config.toml
hidden_size = 128
head_dim = 64
rope_theta = 10000.0
tie_word_embeddings = false
init = "normal"
init_std_up = 0.0576
max_steps = 5695
dataset = "wikipedia_en"
Each number is 200 + 20 x the weight over its row's rms, rounded and kept within 0 to 999. Layers, rows and columns count from 0. The size before them is the row's rms in percent of the matrix's.

# layer 9 attention key, 128x128, rms 0.24, rows 0-108, columns 64-127
101,214,259,179,174,232,218,187,204,226,168,193,215,202,204,217,203,199,179,234,196,214,200,199,209,189,204,176,181,214,196,197,216,179,220,220,203,189,232,206,198,221,172,196,219,180,178,167,190,212,195,254,228,211,206,199,173,200,209,221,204,188,200,217,202
111,192,180,212,179,218,223,214,183,217,183,203,199,204,186,185,198,201,219,205,209,226,187,156,203,206,234,197,194,208,188,197,222,185,178,154,196,220,211,204,202,178,207,209,224,180,217,183,197,191,219,148,167,177,218,192,223,208,190,214,218,229,202,203,164
096,222,189,184,210,192,205,230,209,210,207,231,212,224,216,182,182,206,216,207,210,205,200,210,168,243,220,189,201,185,200,177,178,172,187,208,209,216,193,220,190,220,187,201,165,214,219,226,182,188,257,191,245,182,203,209,233,217,188,232,213,226,153,198,158
107,199,190,238,204,219,185,176,201,223,234,193,177,239,159,188,200,207,225,190,190,209,176,178,186,203,211,220,233,214,183,212,192,220,199,188,222,160,182,182,216,183,178,183,232,196,218,201,196,250,218,191,212,169,187,200,235,203,201,156,192,204,187,190,216
076,219,204,182,234,224,183,215,192,157,193,187,183,228,189,193,189,229,196,164,214,204,206,195,204,187,222,208,185,217,250,210,215,173,174,227,221,211,206,207,193,194,146,177,191,239,208,251,219,238,193,192,198,197,246,181,218,228,184,217,208,176,221,229,184
110,191,210,219,205,200,195,202,202,197,182,170,200,218,197,197,196,216,190,192,275,216,179,208,196,180,228,224,190,173,191,150,203,186,166,180,192,202,182,184,202,201,207,213,213,206,192,195,212,206,195,169,158,154,209,214,207,206,179,182,172,212,223,219,200
091,187,188,221,180,193,183,190,216,211,193,198,202,207,228,235,181,199,224,212,223,236,184,173,170,194,158,200,186,211,190,185,206,207,194,174,228,227,198,222,211,225,211,249,228,213,236,175,193,215,203,189,152,208,229,218,173,154,212,202,217,221,185,226,219
085,189,180,188,215,182,181,218,174,198,234,203,187,187,200,204,196,196,200,220,187,193,203,195,194,229,171,206,226,197,229,238,195,222,248,174,179,146,225,177,235,204,182,182,175,194,222,214,207,192,191,163,211,211,215,193,209,199,204,193,186,200,193,174,217
092,214,191,202,148,241,244,199,186,214,206,189,216,186,189,185,166,227,181,173,161,186,205,207,209,222,227,168,158,173,209,173,218,188,199,181,195,183,238,195,181,200,181,224,186,174,182,201,227,188,192,190,188,209,221,176,225,179,190,198,191,194,210,210,179
089,190,213,162,180,210,206,212,215,177,206,222,215,176,192,199,229,212,233,186,208,181,187,212,196,219,188,172,202,216,173,219,195,177,199,170,177,203,165,194,217,211,227,237,201,208,207,190,169,181,228,214,171,214,183,167,226,207,197,202,210,227,180,200,161
092,179,200,195,180,214,209,223,200,191,180,198,183,190,201,198,176,200,184,199,197,220,210,171,209,195,222,222,184,191,176,226,202,187,192,164,207,185,222,218,183,192,229,205,203,183,155,185,189,166,229,163,186,185,182,191,224,199,186,223,194,213,194,191,168
096,210,191,200,209,196,206,202,185,153,198,210,226,194,191,186,227,190,193,221,195,211,205,177,227,184,257,184,176,241,225,205,222,217,205,183,220,157,174,233,213,203,202,187,200,193,196,221,192,186,209,180,210,223,215,188,212,209,209,207,191,195,213,203,188
101,194,188,194,214,201,230,164,204,202,204,219,238,228,197,204,195,185,225,173,209,214,216,213,206,228,186,249,205,180,166,231,223,200,210,202,196,189,211,204,192,196,200,186,207,183,187,208,195,201,201,152,183,178,184,140,236,187,186,170,196,188,169,184,214
090,206,174,179,212,187,213,188,224,232,192,198,212,223,197,156,190,235,195,224,217,215,178,157,207,198,161,214,170,180,204,192,207,177,200,186,217,216,206,223,200,205,182,209,224,209,235,195,186,195,186,197,178,176,170,190,187,169,223,190,219,231,204,242,213
092,218,191,133,185,215,208,203,223,207,200,211,201,202,192,213,198,204,182,225,184,188,193,215,207,230,221,174,203,221,226,219,209,226,186,195,212,163,171,214,201,199,165,209,206,199,172,190,220,191,207,197,190,215,243,187,208,200,222,174,190,195,195,215,189
097,209,238,176,198,212,216,168,184,195,197,176,231,174,168,205,186,202,189,206,179,186,208,204,210,205,195,233,200,213,211,192,162,236,228,169,200,165,163,212,219,179,189,188,178,207,176,229,197,195,189,242,201,182,231,193,197,202,207,205,185,174,186,184,226
113,191,220,194,194,214,174,212,205,221,221,212,224,177,202,225,150,177,214,183,214,222,202,203,215,193,182,229,216,200,195,222,195,190,175,212,208,180,194,177,230,198,218,179,206,211,185,203,179,161,186,206,212,235,184,181,216,232,236,179,180,204,212,185,177
098,206,174,188,212,201,208,178,219,189,204,253,187,214,206,225,230,205,212,170,201,167,215,208,216,212,171,193,202,194,229,223,195,218,214,221,158,216,182,214,185,206,231,205,203,230,179,204,174,199,192,183,213,205,228,193,234,155,205,234,189,200,178,200,207
082,188,214,238,211,214,203,190,171,194,209,193,157,248,197,182,198,206,228,208,204,219,191,204,232,199,220,237,171,190,168,172,197,188,184,222,227,213,220,190,205,229,212,203,195,214,248,181,200,198,187,149,204,208,183,204,214,190,198,225,182,197,201,192,208
111,160,191,212,220,233,189,192,208,197,200,183,222,171,177,237,167,172,170,226,137,198,210,186,194,206,189,169,196,250,165,218,200,210,177,207,213,223,190,199,184,186,191,165,185,188,205,208,227,210,208,246,226,187,247,215,183,173,222,223,207,192,203,214,177
090,193,180,186,193,176,212,182,196,163,205,211,181,194,204,181,234,221,171,167,180,171,199,179,190,171,213,208,218,185,199,202,186,244,224,208,210,198,192,265,162,200,225,184,184,191,198,193,224,195,218,224,215,199,187,235,142,177,207,208,211,201,198,219,200
095,200,174,204,204,226,238,199,183,195,204,178,223,160,193,174,233,193,205,228,207,217,234,161,196,188,209,204,193,202,186,212,202,228,213,200,208,204,193,217,187,159,220,184,166,211,179,210,264,158,168,227,219,216,184,198,193,213,197,198,221,219,203,207,207
088,155,184,226,204,223,186,185,197,201,145,211,194,214,191,217,214,173,226,204,225,182,151,220,202,174,199,185,210,179,207,212,212,204,168,204,178,209,202,208,209,239,174,204,229,196,191,165,185,181,175,191,201,188,228,208,190,194,189,210,197,166,168,219,186
099,170,214,200,206,185,194,171,197,165,188,212,174,194,184,145,194,211,190,173,204,185,171,232,184,208,177,206,187,212,198,168,165,176,225,232,193,209,179,217,209,213,219,253,239,181,217,154,177,234,204,213,214,236,213,204,224,201,176,165,211,188,183,201,199
099,206,205,226,210,205,199,225,198,204,174,230,205,233,174,189,168,228,196,198,212,226,178,197,210,217,196,224,193,217,163,228,184,169,188,245,175,172,212,229,188,187,237,210,202,145,204,202,205,191,169,202,167,179,192,190,189,207,185,219,189,211,225,186,199
098,188,174,227,192,202,196,197,176,188,193,144,195,182,200,191,204,179,172,204,188,188,185,181,233,204,236,173,189,197,176,218,235,195,175,181,193,212,177,225,220,201,199,196,186,209,207,193,241,170,227,224,193,162,206,164,209,212,177,227,213,214,179,203,207
087,181,204,193,196,203,255,167,165,191,221,198,211,184,216,191,211,180,204,185,161,179,188,199,197,202,227,211,209,222,171,214,219,212,208,205,193,173,185,223,215,189,174,220,194,174,179,177,195,221,215,203,199,195,185,195,203,245,200,198,214,250,213,182,210
098,199,180,212,234,213,194,196,227,194,226,213,207,186,222,186,182,211,245,244,216,146,185,174,199,175,233,200,211,194,179,227,224,191,165,187,190,187,214,203,236,189,210,166,198,198,239,219,197,209,184,164,182,186,165,204,210,194,192,167,191,207,199,201,249
099,187,181,190,199,177,226,219,179,218,170,233,206,244,198,214,179,176,165,148,235,207,182,229,208,230,242,228,190,218,207,226,185,182,213,226,186,212,197,191,193,206,196,199,214,180,195,193,196,227,227,219,211,194,206,213,213,190,195,199,227,195,198,179,199
093,210,180,225,218,197,214,207,203,202,212,192,219,186,176,230,194,246,210,191,224,216,226,184,202,180,175,156,175,224,194,215,224,204,201,221,153,197,186,178,213,197,198,210,191,205,168,202,229,182,190,218,181,182,192,205,170,206,198,198,211,209,211,217,184
092,222,191,184,209,194,210,216,190,238,151,205,182,183,210,186,204,189,195,199,201,237,206,205,201,210,233,145,200,200,162,172,228,167,191,189,184,248,178,193,196,218,180,188,197,208,169,188,181,212,209,206,191,207,193,200,204,206,197,195,168,201,209,168,156
104,186,229,194,191,201,185,206,203,191,211,208,193,220,201,193,206,191,182,216,205,175,198,221,179,193,146,190,216,207,207,221,213,198,193,225,218,220,199,196,179,176,182,152,171,182,192,221,207,201,146,217,188,226,235,219,187,186,211,205,170,162,213,233,212
105,213,219,181,213,187,160,209,196,187,194,206,193,207,212,212,194,198,203,243,236,182,182,188,171,195,153,225,230,181,217,208,205,217,175,194,201,203,179,185,226,211,220,199,158,211,216,152,213,175,193,231,194,202,177,181,171,190,214,204,189,209,170,192,198
085,216,211,227,219,202,193,184,217,150,174,178,166,196,232,161,214,206,214,217,213,192,200,200,222,184,168,174,206,186,194,193,204,208,153,203,180,194,235,181,213,211,198,219,209,198,231,192,185,176,197,177,192,222,196,192,176,173,202,241,182,188,200,195,225
101,206,236,200,210,186,226,204,198,226,207,184,202,224,196,222,237,182,198,176,171,192,224,211,236,260,223,202,185,207,186,212,207,179,239,188,205,199,206,226,193,212,168,202,222,178,195,200,172,205,201,187,189,198,194,208,198,187,200,221,211,211,216,212,183
100,199,155,202,222,225,218,213,155,195,209,215,213,202,206,188,214,226,174,192,212,197,177,220,199,190,229,222,200,165,208,197,204,213,220,205,185,156,178,196,188,157,223,183,193,194,179,223,210,217,176,206,205,208,206,198,203,224,217,147,200,185,172,188,193
089,187,205,206,200,211,185,187,220,223,199,178,206,233,200,228,224,197,214,200,199,214,212,169,213,182,183,216,231,251,230,219,211,204,217,193,209,182,165,191,212,194,189,215,192,199,173,191,235,222,204,224,161,196,177,211,196,196,225,193,200,193,195,234,234
085,166,235,158,206,180,183,197,180,222,194,214,183,216,246,221,191,190,186,230,188,181,165,178,207,223,229,188,206,176,203,208,194,195,183,215,177,203,203,175,217,205,200,187,191,222,204,186,187,199,196,254,192,222,203,204,196,156,219,240,202,218,177,211,195
097,182,188,173,196,201,235,218,215,231,192,195,200,168,187,199,205,211,174,204,189,204,228,216,211,199,172,194,218,239,178,213,152,212,179,159,198,222,184,228,174,210,198,242,193,188,170,217,202,182,227,200,166,216,208,222,179,227,237,201,217,222,221,195,197
094,185,211,197,167,153,219,224,194,183,210,183,193,183,228,161,185,214,216,203,188,233,184,206,202,159,216,175,154,230,194,181,202,181,220,195,162,230,213,185,205,200,191,198,224,208,195,180,184,234,213,223,168,190,175,226,195,211,197,197,195,200,213,223,188
103,177,187,214,219,197,192,208,214,174,212,240,212,199,203,204,194,170,196,215,146,182,223,220,183,186,197,180,226,190,249,210,177,207,215,236,204,180,202,202,201,220,163,174,196,200,161,229,225,199,211,217,210,225,224,192,221,180,213,168,202,185,194,193,207
079,206,179,208,222,187,198,195,196,215,238,220,236,206,236,209,191,186,224,196,201,200,175,183,207,207,205,209,210,174,227,200,195,233,221,258,190,199,167,167,207,219,219,207,186,212,188,213,204,200,215,177,180,167,231,206,219,172,183,220,167,209,156,178,187
091,174,234,208,206,207,196,178,187,183,225,240,230,215,201,225,177,222,186,185,212,193,213,187,199,189,221,228,185,240,246,201,204,201,191,187,204,150,146,193,199,202,199,191,205,207,176,195,208,191,178,192,215,198,192,196,223,241,206,208,156,230,185,217,198
086,232,219,208,197,175,192,186,202,176,198,225,191,181,201,209,243,225,187,218,206,201,210,221,200,231,191,199,199,207,206,222,190,205,184,221,213,235,210,195,183,193,211,160,207,202,187,179,196,203,187,198,244,226,242,196,175,150,162,231,190,164,231,196,209
100,179,195,208,220,166,172,223,219,184,213,233,193,195,173,194,186,221,201,211,233,207,257,218,167,177,205,189,196,201,232,183,212,199,190,193,190,190,191,193,202,171,198,203,184,231,190,223,181,182,191,190,147,219,192,207,173,138,206,215,167,182,179,224,222
098,207,213,260,226,185,225,191,201,183,189,193,196,224,195,206,193,246,188,199,178,162,207,215,193,191,173,194,205,195,215,187,205,197,177,219,199,203,206,192,173,199,208,212,196,172,220,229,200,197,149,237,195,219,243,202,189,195,195,187,216,214,206,194,200
089,148,199,187,189,199,197,223,188,228,202,227,221,190,185,181,208,193,235,192,187,236,196,177,217,226,214,185,219,198,193,216,200,198,174,183,228,191,194,148,190,178,196,182,209,225,208,173,205,154,183,219,167,211,193,160,193,178,198,239,182,203,184,200,194
123,261,180,217,223,188,151,188,204,196,196,213,197,214,214,199,210,188,240,199,219,196,202,209,180,195,147,198,209,179,183,215,194,199,200,214,197,195,186,176,181,236,227,221,215,222,222,248,205,184,212,176,165,201,195,219,221,167,181,169,203,173,191,203,212
085,192,194,190,179,199,205,215,158,233,197,184,184,230,208,173,245,181,189,196,192,167,185,187,206,175,199,221,242,221,209,195,212,178,204,193,232,191,181,197,206,194,202,217,217,200,181,214,222,215,220,219,242,233,222,228,172,178,193,205,206,186,231,199,200
107,188,214,190,189,160,188,200,213,209,188,220,183,206,170,176,215,193,217,214,199,202,198,217,247,241,229,207,190,208,192,168,192,176,219,158,200,182,187,230,181,193,225,229,208,204,225,188,167,198,209,187,227,176,186,198,204,214,182,184,172,215,195,184,162
106,214,167,189,221,155,219,205,226,199,181,220,207,237,221,194,229,193,169,198,216,188,183,188,222,187,196,188,218,151,226,201,181,155,194,204,171,203,211,207,214,246,172,185,218,195,175,187,198,257,188,208,218,209,198,197,188,201,189,210,194,204,214,154,179
104,233,185,166,195,201,202,226,212,222,219,203,201,209,204,201,191,162,233,226,213,201,198,188,221,202,259,214,177,162,184,194,196,206,203,165,222,202,198,166,191,233,217,202,221,195,181,195,199,215,224,159,175,180,180,165,182,209,208,229,210,207,154,176,183
112,215,181,188,182,210,249,167,172,210,191,173,230,178,192,226,188,210,188,189,193,171,185,157,201,201,226,220,195,221,197,202,197,203,193,169,227,180,181,215,207,168,203,168,185,198,192,176,186,199,175,187,205,178,186,216,245,235,168,188,216,244,197,176,208
093,227,188,218,211,198,226,201,230,201,208,224,230,195,196,224,231,196,171,170,184,193,195,197,194,219,189,194,206,205,235,216,208,179,180,198,245,195,209,147,201,182,191,243,205,219,201,175,203,210,198,200,179,224,213,208,204,197,185,209,235,185,193,223,153
094,210,178,192,178,183,217,212,199,232,189,202,221,217,191,204,194,186,192,210,190,199,167,205,188,216,220,212,205,200,216,194,206,193,179,169,207,187,197,185,221,219,203,201,210,190,223,217,189,202,195,177,219,171,174,174,186,191,165,232,179,196,195,199,186
094,183,195,201,220,221,150,245,239,155,243,195,193,180,183,201,221,232,218,219,202,143,208,188,181,229,207,168,180,209,206,214,210,197,221,232,230,210,220,222,182,206,228,212,229,194,194,210,229,196,175,195,218,192,201,174,184,188,186,192,173,227,199,202,215
092,226,240,177,210,175,225,180,193,208,204,181,219,207,225,221,195,214,214,188,247,216,128,179,202,187,201,199,171,247,205,169,239,199,218,197,186,182,194,181,212,185,204,177,197,215,211,196,229,173,203,200,193,196,195,207,189,192,178,194,185,254,207,182,207
094,189,202,211,204,206,219,207,238,222,199,192,205,222,184,188,218,183,166,207,229,223,178,171,192,193,181,213,197,208,216,185,221,192,199,173,205,167,181,224,186,176,184,212,230,195,221,201,193,201,185,187,213,226,164,204,224,221,185,160,192,191,223,182,201
108,209,212,207,195,187,191,206,224,202,195,212,236,202,213,246,244,213,214,255,187,175,234,193,216,203,186,184,192,210,236,200,187,219,173,207,187,190,228,210,193,271,179,204,183,191,169,198,176,203,190,206,222,206,208,196,189,171,230,207,182,192,206,209,217
098,218,179,194,223,203,189,209,189,189,191,222,208,141,183,168,186,203,250,189,198,205,218,206,156,190,192,211,219,193,195,196,219,202,191,165,233,193,205,200,161,224,178,182,194,217,201,201,205,188,214,211,207,223,179,180,204,171,194,212,196,219,181,220,171
095,188,193,201,173,170,153,237,184,226,186,162,185,188,205,198,195,190,217,203,233,196,193,186,202,217,234,212,183,215,172,178,175,204,212,149,170,228,176,167,191,176,189,230,197,231,184,189,235,190,217,199,196,175,222,189,200,211,199,174,155,225,200,187,183
101,187,181,201,193,171,235,174,216,178,210,188,224,171,189,215,213,226,224,183,173,194,211,183,201,192,228,185,218,220,195,193,189,213,216,182,200,199,206,204,203,195,208,247,215,232,179,178,208,200,201,223,211,218,186,164,221,175,204,209,243,219,192,209,193
107,213,223,249,196,190,201,212,209,214,170,205,225,151,192,193,194,210,228,208,215,210,178,234,178,219,167,188,240,196,207,205,202,212,184,177,234,214,207,190,218,206,188,214,188,209,252,197,218,219,206,163,220,174,221,204,196,175,187,195,194,171,180,170,201
088,199,194,218,212,219,193,224,210,203,201,206,229,197,157,216,186,235,184,191,185,196,228,203,173,171,169,198,201,225,218,210,182,228,226,232,191,179,234,223,195,237,207,197,207,210,223,214,202,254,250,210,238,167,201,191,197,191,220,205,196,190,189,219,234
087,189,218,206,209,192,221,205,235,191,177,192,195,193,204,238,181,193,174,161,189,201,242,197,196,223,207,160,157,192,191,178,195,232,178,208,195,168,240,182,201,212,186,160,174,171,178,208,198,190,194,212,201,201,239,239,203,201,236,188,208,193,195,182,183
083,234,187,160,196,177,207,229,224,212,203,185,211,215,221,251,186,207,198,222,207,203,231,185,192,221,225,176,255,184,222,208,183,183,204,219,182,196,209,207,194,187,180,205,193,182,196,229,189,206,192,192,226,216,228,195,186,197,232,166,220,201,202,235,192
074,186,184,212,195,199,168,180,238,186,226,194,178,213,195,168,205,223,216,164,236,207,201,231,203,198,208,199,229,184,180,151,218,185,199,211,199,211,231,207,179,213,204,196,190,224,186,201,210,227,208,193,194,192,219,227,201,189,183,185,215,191,198,222,211
084,188,210,205,207,252,165,206,180,210,196,195,208,161,210,186,211,192,186,225,223,176,182,208,201,208,155,230,217,173,228,182,192,197,194,213,222,201,198,199,206,207,215,176,190,175,194,193,212,187,162,203,191,225,200,195,210,224,181,212,170,203,208,220,217
077,176,168,198,221,193,210,185,212,194,195,217,167,193,227,208,213,207,195,198,207,200,217,182,178,176,221,164,184,166,179,188,228,212,233,264,211,186,220,206,220,212,198,214,195,228,184,203,171,204,218,202,210,194,188,221,211,179,225,171,208,193,210,244,171
084,171,208,217,187,184,206,199,208,175,206,228,156,148,232,243,224,216,217,203,196,175,194,209,190,188,195,205,213,210,173,226,190,199,194,194,238,188,226,233,237,247,206,196,213,167,217,188,214,184,194,215,202,189,214,214,153,198,245,181,204,187,193,226,209
087,210,189,191,215,215,216,184,215,204,215,181,232,208,230,189,204,163,192,190,234,196,207,215,203,204,200,189,161,217,153,180,174,201,203,160,176,228,202,197,186,202,202,229,187,182,201,222,230,220,211,169,197,191,205,213,214,216,214,215,217,214,234,176,207
076,193,181,207,227,204,204,188,214,211,229,184,192,172,230,234,187,183,243,170,209,187,196,184,201,177,204,214,198,162,196,228,223,203,204,214,193,178,187,179,186,210,154,197,187,163,215,183,214,187,208,202,204,224,235,223,191,168,224,216,213,218,194,196,184
090,184,177,187,176,224,156,191,186,203,210,204,195,222,206,156,157,196,197,215,217,218,209,181,223,225,182,215,209,188,192,183,199,174,176,199,196,188,153,201,186,197,192,194,227,174,190,210,219,197,185,215,190,211,178,193,208,190,211,231,195,214,173,239,219
085,208,202,178,190,170,174,201,197,190,182,209,198,222,214,211,226,200,197,178,192,203,205,206,189,185,205,200,222,201,188,173,215,220,237,228,164,242,221,243,223,208,185,178,227,235,222,190,198,159,203,178,190,191,212,205,167,201,194,166,204,176,192,200,190
076,232,169,190,179,193,185,184,217,206,174,182,194,182,212,203,224,210,195,201,252,221,219,188,201,145,229,232,200,223,183,183,189,191,225,190,209,198,214,205,189,191,179,201,197,196,194,180,229,235,193,195,231,193,167,193,200,207,185,195,204,183,231,234,235
080,151,203,212,213,203,184,211,188,162,226,202,199,243,164,186,208,193,169,200,200,166,196,199,184,186,183,212,211,215,210,201,225,204,210,236,189,199,147,219,207,208,200,209,205,207,159,183,211,222,181,222,201,240,217,192,172,179,211,229,209,182,180,176,218
092,216,175,212,181,237,207,193,225,192,173,226,204,193,189,238,178,204,206,247,220,206,206,239,208,214,202,203,155,221,191,194,207,202,166,191,227,214,170,194,182,191,205,183,160,176,233,191,227,200,225,194,212,209,209,212,220,206,215,194,222,179,203,216,179
086,211,224,182,164,214,195,188,198,221,186,195,235,196,222,188,205,180,271,190,228,210,165,213,194,204,180,175,236,236,217,196,193,213,227,177,168,220,203,185,206,201,211,227,218,197,208,207,210,206,193,190,179,176,172,196,208,198,179,199,177,184,225,221,208
126,240,179,186,219,193,228,192,225,214,191,225,196,177,229,234,233,214,202,217,183,206,230,190,183,231,204,182,206,196,204,179,207,204,201,199,199,214,215,192,206,200,167,169,192,174,214,201,183,163,229,166,207,213,195,221,185,218,184,172,194,186,205,224,165
110,172,209,213,220,240,212,204,194,207,191,202,211,210,193,204,181,200,197,200,202,220,201,231,203,198,219,232,202,206,232,224,222,201,200,245,194,185,170,182,199,195,208,170,218,202,219,232,220,180,186,202,190,216,213,200,202,212,176,229,199,198,196,177,215
113,215,180,201,209,211,200,208,216,191,225,187,160,179,202,197,196,203,211,229,209,216,222,163,199,170,273,211,220,204,192,166,217,202,220,181,210,186,212,217,182,192,220,200,230,205,210,208,164,183,220,163,235,168,198,167,218,218,199,211,195,209,204,238,177
108,238,182,191,185,210,210,169,170,201,196,149,185,210,198,189,186,211,244,183,216,238,191,229,207,184,242,180,185,197,183,194,213,223,191,166,232,203,207,221,222,197,186,180,212,211,173,212,190,200,206,199,194,197,215,233,169,235,219,185,187,200,185,186,229
108,208,184,225,229,176,207,222,208,179,216,205,183,191,196,185,190,192,204,228,175,196,206,186,207,205,232,183,214,184,187,217,169,180,174,233,211,185,206,244,210,187,186,180,200,196,195,207,213,231,203,177,219,234,218,174,170,219,195,214,206,180,171,172,217
115,217,169,218,198,230,232,219,219,192,171,205,179,190,191,188,172,194,180,234,202,195,226,186,216,209,187,181,190,192,209,204,197,201,187,220,214,221,195,202,196,254,214,169,207,207,158,194,226,217,184,244,168,236,223,229,193,181,182,235,190,201,211,184,198
108,174,231,195,213,203,210,226,181,169,193,216,181,217,198,169,203,209,178,173,188,180,200,208,191,193,196,240,163,171,183,213,215,204,209,216,188,201,193,197,178,158,194,222,212,202,180,232,172,189,157,192,209,212,236,141,239,194,191,187,197,207,200,185,217
106,211,167,177,277,214,245,219,179,180,189,173,214,183,241,232,218,248,207,207,207,217,196,176,204,223,236,200,188,189,170,194,166,206,215,201,200,178,205,202,191,204,191,193,216,186,195,161,165,204,211,161,200,191,214,196,206,213,206,207,190,197,198,211,202
121,204,225,217,212,188,228,186,214,216,187,214,197,209,175,205,251,233,215,190,190,189,233,182,208,205,187,167,193,191,202,190,138,231,190,213,205,214,216,202,178,222,213,187,225,234,198,228,221,192,182,228,212,213,191,165,180,184,214,213,157,235,206,213,211
115,175,190,216,195,207,223,185,182,232,178,205,224,189,160,206,186,194,205,166,192,208,197,228,197,221,230,190,192,221,163,215,225,206,211,158,213,225,191,183,180,199,201,219,213,207,188,231,171,210,226,187,168,212,179,175,210,211,198,190,193,227,196,198,157
141,202,158,186,207,173,241,196,200,237,195,219,201,206,176,207,177,187,188,214,185,209,197,215,237,248,188,216,191,216,177,204,196,204,185,183,183,199,180,191,213,144,227,230,181,183,226,216,203,190,230,212,227,209,232,208,198,266,183,191,209,216,224,205,198
120,182,190,210,173,220,230,202,180,191,212,218,208,201,207,244,210,185,158,187,175,182,220,194,178,199,211,217,226,181,201,168,196,175,223,196,199,229,161,180,199,173,167,227,207,208,213,203,200,172,211,233,183,184,220,208,163,206,223,186,185,201,185,209,196
119,210,182,239,209,238,191,177,208,243,228,190,188,184,208,199,212,221,243,195,192,217,205,178,172,154,216,200,220,188,196,198,212,200,185,188,167,142,227,213,212,194,234,213,211,185,177,170,227,218,186,196,204,190,189,188,198,188,193,219,227,192,214,226,213
123,197,206,167,188,211,190,172,195,185,224,199,191,178,220,174,220,171,200,231,217,162,198,165,198,163,218,152,161,185,201,153,192,163,206,201,197,182,216,205,208,228,175,221,199,174,216,197,198,193,196,194,235,186,209,180,188,240,226,205,229,203,170,198,234
107,210,213,186,199,218,230,205,179,203,204,189,197,213,204,265,210,198,214,199,230,202,209,198,181,204,185,217,188,239,147,177,219,184,141,196,172,218,226,203,221,233,202,210,191,213,156,179,209,180,213,183,205,180,185,183,186,201,157,197,184,184,204,197,207
121,173,199,200,211,193,211,168,192,205,252,195,181,199,202,176,198,201,214,214,208,182,197,191,214,246,141,215,224,196,201,212,199,207,179,246,213,231,217,214,221,188,196,202,189,225,218,212,217,217,157,226,193,196,198,191,214,168,214,207,223,188,201,229,219
102,177,194,181,202,183,204,188,214,217,197,173,181,198,193,207,187,183,158,207,217,185,210,202,201,185,166,198,229,186,221,170,195,192,213,199,190,196,168,207,218,191,219,207,245,189,241,179,196,133,214,183,196,191,194,210,201,216,188,195,171,229,182,206,241
101,180,210,188,214,202,213,174,203,168,202,217,226,209,209,188,212,225,190,212,171,206,225,212,202,191,173,167,209,227,187,176,213,198,212,222,235,227,228,192,215,190,221,167,236,182,183,229,200,235,199,208,204,204,192,220,186,239,187,167,214,222,197,221,193
079,181,190,216,225,212,205,199,202,212,228,197,191,207,172,166,184,145,146,190,225,192,194,216,205,213,180,219,183,192,216,209,207,207,198,211,202,201,176,203,215,192,194,252,172,208,188,168,186,203,217,219,167,151,193,191,207,232,172,238,193,182,225,173,207
075,183,229,217,156,209,210,234,184,203,200,192,187,153,209,192,185,208,176,203,227,190,196,197,217,201,167,166,215,192,191,194,200,176,157,223,184,194,199,198,203,197,171,206,182,220,187,238,174,162,222,187,185,185,242,212,184,214,173,215,208,166,199,188,234
087,194,211,178,214,190,168,186,194,233,208,204,203,215,183,172,184,204,206,186,223,194,169,219,194,200,184,227,216,199,197,201,170,223,191,203,170,199,182,171,238,222,211,221,221,206,167,186,230,193,175,206,195,225,156,204,189,190,199,201,177,211,202,202,234
088,207,184,206,200,206,181,175,181,222,211,198,208,192,191,197,244,216,236,232,186,193,194,171,218,192,170,212,211,184,205,205,238,214,215,208,203,211,191,230,240,213,181,213,220,185,186,180,198,190,212,169,185,178,199,181,188,230,202,194,204,234,219,222,193
091,178,207,198,212,218,183,172,211,183,200,232,171,202,185,216,166,180,199,235,169,161,205,202,197,210,179,215,182,200,217,221,199,169,210,219,218,178,186,250,214,223,199,239,205,194,207,178,218,205,225,219,200,206,220,191,185,182,248,199,218,198,208,220,220
091,213,181,175,192,196,179,186,196,236,213,199,227,208,198,203,221,204,189,224,215,188,215,209,184,203,222,196,235,177,232,185,172,163,228,181,160,213,186,177,217,177,194,194,191,198,138,207,212,204,196,193,184,184,200,193,219,238,189,206,181,182,202,204,201
081,230,193,224,226,179,169,232,200,177,215,200,204,197,235,172,237,214,214,174,208,235,213,197,206,180,222,172,197,187,183,191,202,198,186,227,215,200,197,212,187,218,206,191,232,205,209,213,206,206,225,192,223,158,227,217,213,222,199,153,206,186,202,233,188
084,209,182,163,195,174,199,197,219,221,199,212,184,216,219,209,220,229,191,173,214,210,221,163,194,180,214,195,168,200,179,174,206,204,194,203,177,222,237,195,227,230,191,194,195,221,208,205,192,214,240,168,227,175,210,198,205,175,200,202,209,182,200,226,200
077,234,216,198,192,216,185,230,209,201,175,203,195,198,187,206,188,194,212,213,160,214,232,196,207,223,210,200,217,193,210,189,214,243,195,194,178,218,191,240,202,212,198,156,221,229,196,199,206,187,176,186,164,172,191,204,192,230,211,211,184,235,184,204,185
080,206,222,229,199,182,191,212,209,222,181,193,187,215,153,217,211,208,154,191,188,210,197,232,198,189,194,237,168,229,222,225,186,205,214,221,210,177,200,175,194,218,193,246,210,214,200,165,238,225,217,226,205,242,189,202,187,175,184,194,208,192,211,170,217
097,221,154,211,207,233,224,190,208,198,226,214,220,228,182,188,180,190,213,200,222,194,197,205,178,196,232,202,183,183,178,206,168,156,176,195,187,185,220,215,230,195,219,228,203,201,182,225,225,233,209,199,192,212,169,218,204,190,200,246,209,217,171,196,203
090,153,203,208,215,222,183,207,209,218,208,209,180,227,197,193,175,190,202,202,176,164,239,209,222,178,192,206,187,186,216,222,179,181,198,209,213,167,201,194,194,187,193,193,206,159,193,184,191,226,208,228,194,248,195,194,201,174,207,232,196,195,197,190,217
096,202,209,205,162,203,205,231,222,173,206,214,197,176,204,185,220,197,182,202,182,192,192,200,215,199,184,200,205,194,201,217,199,206,182,204,164,177,194,187,225,203,241,216,196,201,191,170,203,153,184,176,192,169,186,219,193,229,218,191,180,202,180,229,195